python train.py --norm="layernorm" --norm_eps=1e-05 --qk_norm=false --tie_word_embeddings=true --parallel_block=false --warmup_steps=200 --decay_fraction=1.0 --final_lr_fraction=0.1
Each number is 128 + 32 x the weight over its row's rms, rounded and kept within 0 to 255. Layers, rows and columns count from 0. Numbers have three digits each. The size before them is the row's rms in percent of the matrix's.

# layer 13 MLP up, 1536x384, rms 0.0492, rows 862-895, columns 192-287
102:074148076097143087138099121126086143156173157153098154103142086120147163144090085104133100140199170178143116140186112115103114131086151137082110110159144141167120116069146151155133115180164181175135124158110111170147170137160138139130121021123108112201130103138134125137161177199124078052
106:145141075172115148099116167106110047151133070120078152177129078181143063116102129121084124120170065165075144111152161145132108146104146145115168101107113118143162132110147175115074157089117106152075096130111098104114162162146110114129125124063153161092151077113134169106068042139121166131
095:142087142122151111098159100091152154119116110088110085131148081126092164083125145078147135129086087229101135119158198141131117113113136113078115138151139121125152118169155167129041149150117144189078115170170113115120082098220158086124182161104137058105144121075127106139112103182069161178
099:158167091097121129087103136143151134122147161136164140127157113111091103133163135118092165133134116121096170158133036179055169145129152154139158112147120148157143088094131182134158129125122125125104109121111144154110134129156148134090060066164108138115114081118202123153104091177162102107
102:136090114128147129155156125103178116143096072125101194109167138110176165115194057157131088136084120129124110142121096102066060080106150096107122126112081166140142106153106167135146060134099154140162126142122104140176135092161105143165086162142095074120151097075098184111139151087062164131
097:138113138118081170154017114139096127171201137091090152180102132129135099176088132140122152106055156105151090142092119161113140109091137105184166145142152144171170083097110022077143119208134113065121159070147109162089158161177132129114173141118072128134133116167107185215127110163139165132
105:106103111170212094110160108160162062155083155089141143170089119167089128125172184102072172096168155130097109155102106174123124103140114192158122125089177157184097129167134130147139187078142164095146179115099197128096122207055125168100152122135096152113162154135133116157153148148097133122
100:106113100111174075124122102102151134186143133162153119129090076181152118131113123195113128107074130137119155116118102136171111121091160134094114107048170128141172171162119120080148173089183113210146097143181138207037167081118057164129133176121124093136126069106122056036166141134166167121
101:040118109067128136093120092099131127170153105144164164115130128133205122234164131162122119146137087173107102121161194104160195132129096110208089068139090153145166143143160095127082111102128158077139133123127134159107157116119134150125103242122145119173066162125131134119154148129105123136
103:137151169100062084184149161123133144154132115119139112079116128156149152133182180182137116088125143154109122123158167162089113053138191155164095120144064137087154100116158148072150053095079128156083136128116180108187125189102180132162100078119095104113145108180094139179141123115177147087
097:115119154115096120168129043149110191078112062120188082215120108124102086138155110149130136137102117147167029140169098145121120115107090159095116103124090118099103128106171149130147069215132131131139094120133124130120090140134105102091133143140181146180165082106187136137153131113143173131
103:120213122125183108142118117018113125135148118125107157128114164050151107149107151125120124153121128132082085139152099129107197142131097115110142124081186132114084149156174150165191084084174083113106154076186131106149122145159105153131103142123117071156132115103130093079138121105064112070
108:138135127108131232074149126114146076094118123175085166152126164157101125129086111076115172091116097112148109097143167103094109137070109080140147074137149111131052099159074150166164134154110179090118107090102110085139111119170163115113106111173137161153086138190150101164111140131138119133
105:083094148193157075123119137103171064145101137099159115159108138143156177097132118091164186054130075119152131134159106150087107186108066151105103131070099120162117094174147093101135122154172191087122111175123117180152121112133159109138151123109156176139170104110116128163112143099157117099
099:079112107153128142134117159139091106129083136117122147084149109122123091091088129079150078093063098101058152133151127147171072157167178104184111126110233068150115142066101166109142116104166103118138219069141080122119111165120128132118128139108139134127085149138150147205116121189106070125
103:116144104094108152141103139155135120128098090106086151127083110122130129154178103150150127122141151140105212097151119110143165119148150106163101156129132115142135076187109132084114087136115123156140104098162109147140194146130138089162145078148154095118120119120111141145167122150094115177
099:096108100105121170106083174090075118098122065157115124073144074130086123153077144132094179115152119132085094136132128158139144151098165120119138134086146149190157077087130078170124134100203157128204126176088111139128138146129144143105179164162149133082150125118137119118093159133108153178
096:115064154135069141125148108129103104161114082148099167118126102107092131118181053103083127139126141102132124082145078167086127131147111149133160080127094101079079065129093100132147167061122176133075119090120147077161052133101089159114077184141111128145117115132143172136146079141096119134
106:165093168108136128080175138126159160127127168127113142129099111177070184081160107138151147116172137131170134135146132162139160113135129169196080142106191186104132097120149172157148132149080118149117155120163092109097114152157102078149113164203137147178118114166156133113129090178166151128
090:165110137112170177172115116089087128121098138133163149141131102124085102111102092073168154181139125104097112119157130129091135123102152143099073116125136167034128125098154100164122055118131098144088131125127118117172114138125127119183134071169129102062175069121070127221144143147112184116
100:180080152174150137156177172149127125077105145098145157117149125161123147121110093073092127118083095124113100120148065174149124164066144126145173137169140088114130122140142178150131045158094165077131100141127133100162134110170163115110109131137155103088038143102143147116120101128145151130
102:122091108046142160074120158128164158143096129135116135123156113124139074143135126212140128150140140163150124186127100120144097109150069069128120121090121126116080110118125134119105098153117149172128136118146103122122091147131149150190154049156080157149065139132115083135082147161187128158
105:117072176137115149074087135095150134176151070099147131165054130135066167089190123109150126153119166114090144087095156097137074175154118143124133169099114086134066122122119143120170112060167122142177152122131138139104139072069098135149087096162147081083136111158085115144124136102209179123
102:125087121133138192127106123112156130153154080154129064111168075143105130151129086133123089189118089104118067131150095100124095147126156137143106163112151134130128103135132179138142166102053162126143179152135104101146124112128103148156131077118098106134141175134128147175113158152117119147
101:114149127117149120175137110105093119075130158211099131152086190118143110127123118156130119110111038141195113161123145106089164085127085100161161162108156164147153111117091167169144089091151113138160177090135120075104125093119157146140176184121054143101095079071141140192100137104163146136
095:103235177193112105156134118116144128183133167054069110152125110119152081099179134172109115138131145118203099122162122106098129106130093134156088130078095108075076120107121143091155127119135107075115149104143113128144166135148107119160205124140134158107135122146061156156129124156105137074
103:150191127128191128246119126091101160169101113138114170104134122188119142109094148115130082117146139106138041178115107099140122182106140092157120120111098076095199103090175175092143125128147081141156096167138172141117082184137109151094143109200139090116069155147177081126135118153137126112
093:172094157113129138150119152174079153159112097109087103151181115153074144126119118136142193091133161133150101115109129159131161167162157117131110160142144141156097110156179125101132083114086080121154121114121087122192081140166082096191177120141097175144179115112154123196191153185137145112
096:171178119175134112106083184090098125122147136120081140125118091116170179133150136178128149124137103123123155122063137142122156072127131120121176087105118102179141113090130143162114092084135160155135146109136116154160132136132151135121171074172093092101093140103091188132125172117091140129
094:157148120144124102124114112139077091115130116130152133139123159206105100108096106064082063074178152190153109160094093162110107153094156146094145100121107123167122112069110088143179143095135094171139088144192212144093118128174150201103092139118139100134117074122125154095123112143106128090
093:090122064117098055137112108108102127118130100118167162111169040181086085217100137135144123139102151206088107131145131156071108117144098086202155190112124177112079178100127130101093132062109137151093094121177133135176148140067106056075138168097107102183044129175125158171168133114086137155
108:108088160218147160166113124139182162152130140193107075152162101069158128130147170176091151122133113125140106140152066207139130167124109103143148156143146188110189171147087127168130175124138121120171125073120087177130118097205100109089165094126114115153076188096141165179163110114116133059
099:107104150124171108182121128154147080132057110124131157076144136165198137139073122164156090130100122098098101183088089178100112171086113141154101181112059150186162091100167044128167090110133141095125083188095151124165067188089090126108128128106113206089084136107110124139140134170153118095
103:110115202093098158144115118109112117066099157096142187109081117127104172106130101108146142085151090132095138135102101103127062117146153098089121088118134177095130102128080131103154112072184121184164133105164096137073138154105102155148108151117124182081127163131163131111138079136124153085
# layer 13 MLP down (transposed), 1536x384, rms 0.0431, rows 862-895, columns 192-287
095:177123147166117149128076105147151171093137114112089114141106162153113114152135145131144143142172164137139130125130170140152168123136132120208114175158175150051093208137135118137146115066205154155150119165108173114146184127189171089132105147124140086154193217120210126156121151177131079132
100:139142149094185145132138095144182150126147137098129104135110126099145131157133127132082123128126108192136169172084165121124150153097108101135167112144135104142069104119120123143133103117193125124139174140098094079197104063161162108124195158166086095137163171115085138102125157174211117137
093:126180144126138071209150161128081151129166103139099122102128138182138161150100094183094094164106111059139176146120150116106108141155086151103159111080137179145140157184145159123144114100144158092129145080105090170156159084140153190176156190129113142109068097151120090133162105116139092154
097:108154120157146115150144125054140120162100128112103131073117130184144136159121131097189110082126182151134083094084114127151131095066124070108128123154106069095085121135141153102118085117155060113101179070125124142140148152114145145057127130113150157141115138090158119108161158077134094149
094:079120141144124194128181180134120187129121142107165103222116133069137176138162092095091158141137129090113142164153068152132142187100140097160100133136149135096150136066130136140112150073148104103133107208135181117138125080146120079088101108161111114114116100077188130091139177141135174117
099:128149168182159118091127177158098148131094101138043121085125109080106157123113117118094099133153093119099157128127108097133110141157134163106152079126129124090175182137122116193153091173147119089131097157131168087169115122143155074153142065164112142124078104079083136137104094156181118086
106:106084170104192110146120115065142191149115105104198101092107123182194090110096085106149065193105142122102113125126138173135090179137156146084104145124087133121113142201151122129127155114113101117089106105140129085139119161122061134155090140173104165146124223184154124157084106149150095106
099:172130105170146121178175129188160131173115156165130137207140146131140132072086139114173134123091143192168112186098119134115083093097096153141134143098118141139139193126147196126146089107106173167178200128115163138164110172148131135161112121147068169114058152156134157142070120155088090133
104:163105125124084128129140149156095111121129097143141092155144127140181152081084141087081102099132240128117121078135093191179151140156172125111120136132110149131115122112101147116118085133135111151094129097083201056174098168098097100092081113183113122115184124123226137091041136076150108119
100:149179148100097160123081135123133112143085134151178177133106112155201162095073141088131130122109133169159063152196150163116111141183132167072131124153083065163109075150082131152152132125058084088177150032104023149113205165142160141121120080143124125143127143165049082108084163113107099160
100:147141112151115107161107127186107122185158077128128125115109187129109106100085176083126209182121091126152168111129161136139098196117145054158133165078183115149115187132170114131150133094124123068145178167094125070114121153131108110129185125140118087124120106093076109106091133156114161154
110:188133117122142048171145120161146110100062133151110159105081133140169145096100115109160126161067153140108160121116154145136113110095044118122170159111127105174102090104155142140097098136164080158053130134113114135137123090101172106163118147151125164149121158192114128096110148114133131128
105:133136132144149112151150132114107137141146134140155114133163074164211141119141059140096099200121123071126141115096185093217118145159124115061150121174082087063176120093154113102111156139174114113083162114135179122132137085106098136143155158117159224107106110150129153154175063127119142126
107:114108053133104097189121159142110159065131129125115070162105135128104138092115098137164101123132103153115174121178157141109144122168138144094100136195109123132105150125142105155088132124158123134121164162095138134114083146145166108101127147060126175161159150175165164161154158112098166116
102:087143158103138113086151155149175166170070127086118099131121143115120138137105076096155105127119115205112199107139123140091108160163137133123151181164099133077110157178206146124107140116181116158109158126171158104166087154140163111158096166085140097134109147137170125103127136083153152144
102:147078136099138093105169168165146140129149065113124160134148095143174199135129103127120089158176172140088177125169131088110103148092144156122118046107139138113155097172139124141164143124105116150093145144125174126144178105144087093122136138155140189121127135123146125177161118080108104190
094:205125139082122107090186111166227134157147110117147170173066132134115135135155121071108131163157130164149118089130175127162115159121156109147096122099040136168098114181094136144162154127133120072120137147098192112095105175125089175105095132127118071156077087091112099126113157159141101128
079:144041143105124150124139149128122146094123101119101090124121150124144132132087132119144099149115127132186115111123158153095228158121152185106192114127097113131142104153120164136087140124151074081081183133123137141141154123108136128110150177176137156141159117160139145118150126086127095144
109:138102088145141048119069124126145137190072128137146067177090208137104142174139143112136054183137115155144163076133081142146115120205162140060152136131116103169078130096071184087103181087108151158149129180133115124152090180121154128151125119093138115097182174189155189089106165123131124122
092:176109073163136151169139163129161109150081087137158105124104171083168111140149121188127111166101095157132115133128148097145173158166139132101141141061121144201098133132152154155113179095186067154184149083152146126132120189169161127079125177133151115093186104134109144147084134114139128139
111:198137100076109105147186133131154162143149123151151095131087118108160135114148195134186159161185087200120134088153197083129129117104104114072139134130111178101126147136089161135141118131155139191128106140113123116127140173094145057113171171085125093135104158117189147145117126111171112128
106:130099110079164104131136125126152149116110168138160171085097132119140113140102105088111067120095071137209166110057169128130172113090171133093136161167143133132140102179136116082137118116106112113101137119189124120153122148134098141129090146091167125168097088103086115114152086141144141132
095:170106128073119157153119148109140129080090103148120113054102129133139088136099131116179096106194085173073150137128120095191122126133115136166110159130123116149145082140142109130150149119145119151072125086137131145157100134177161153084111125130128109148141151112102070122175104159105111144
096:126099100089167159140128112074144125157161151125112127142034099126154121157133145091109036100125173151105119131110167138147157088129120102133125101106097087159082135116186108119110166208133135047128122098096132122121150136120093089091089135139152151138166102157121060101128114182097074138
108:127128110134096126081164127180134109106188099109163122103094174130168148147189169116166115139130145113170188131145064093082138147101143128128088099095075102182121131114140091098156135101158137060117103149085150080097113127131084090128124098130166082152171073140099106124173092099158075108
092:194127100158156129129151118172150152149137141122155104176121182127105077148163143139108115150188109176107062102120139125184110118146128139127140097106148114139159177174168176070136108077144129095092174206106142087114168143155137168168092113145128104152140129123160154151118152108124163141
098:176165129128175100128149203020131178190165138110108190138159079162147172094110099107135115125082151094146139164179156113143114189131084148087136081115145104153143141099112159114124139138112144067114118110046185173134130108130132087107119146134125118167128146150175191124123132102192103130
090:150124171165087062121095121149133202076146158138111080120115148110182094136100039110134083189149120133185154154107137142169160148124167156074114078186134153085188092141116114113126128127137148092111099120124136091078128173096202084144070082091080128133114170110093092128125108142123120127
097:116093146112153131201168124189154089145155138194113125074148143084138127139148135073133141149151160173119125154099118138092205173121122114110137134136160200106129067145153107099111117141162084138153166155122183075098127134129132159112110172156157132128182155142159111117114131121160127131
100:177108173134097150130255161136173129102183123134094161080124115172159125183133175165138148067094115104171160149131175194112145141140133160152183172172097080075114124177141192125134118124131134120104110152124114206082100170114087090099122167066098155129183086107135149103154106145116154139
100:134106090139118123091133133122094100101108076122155093117118164137152106149094052152115114152167149075098167154089097175128121139143114094084132091141107173116151115134123142094109102122168109172149158087166158103045131089148128133140124132168172188124152182122151201155146098121184102119
108:085120091124133167140141087143102133156171093135119112115118121149182139106060150116116122165091079123109157131169173137144125115120131129124140128101136134142099139136203119103158091024152120105168128096114125118151163166136109182101168120116131102146182151135140145129156121115126118097
097:148117138164126189155108120096145113123129099117129123187108169063146162137080170089167160071156151151170144123116109088107186137144152115109134115144177141160154216106155195110169090093116123160174174113151128118108096139149145119100125089152105190112147141153115128100088129068126142140
101:161146159095169064109162116169124154155087126064075102150101117137084168139114120112107129090110111140172136142130124102134117151133125145149113169167084080112168109138125159112054143108163162093162113115089147156187121132159167128092170144129178137112104141121100103130123114114115149176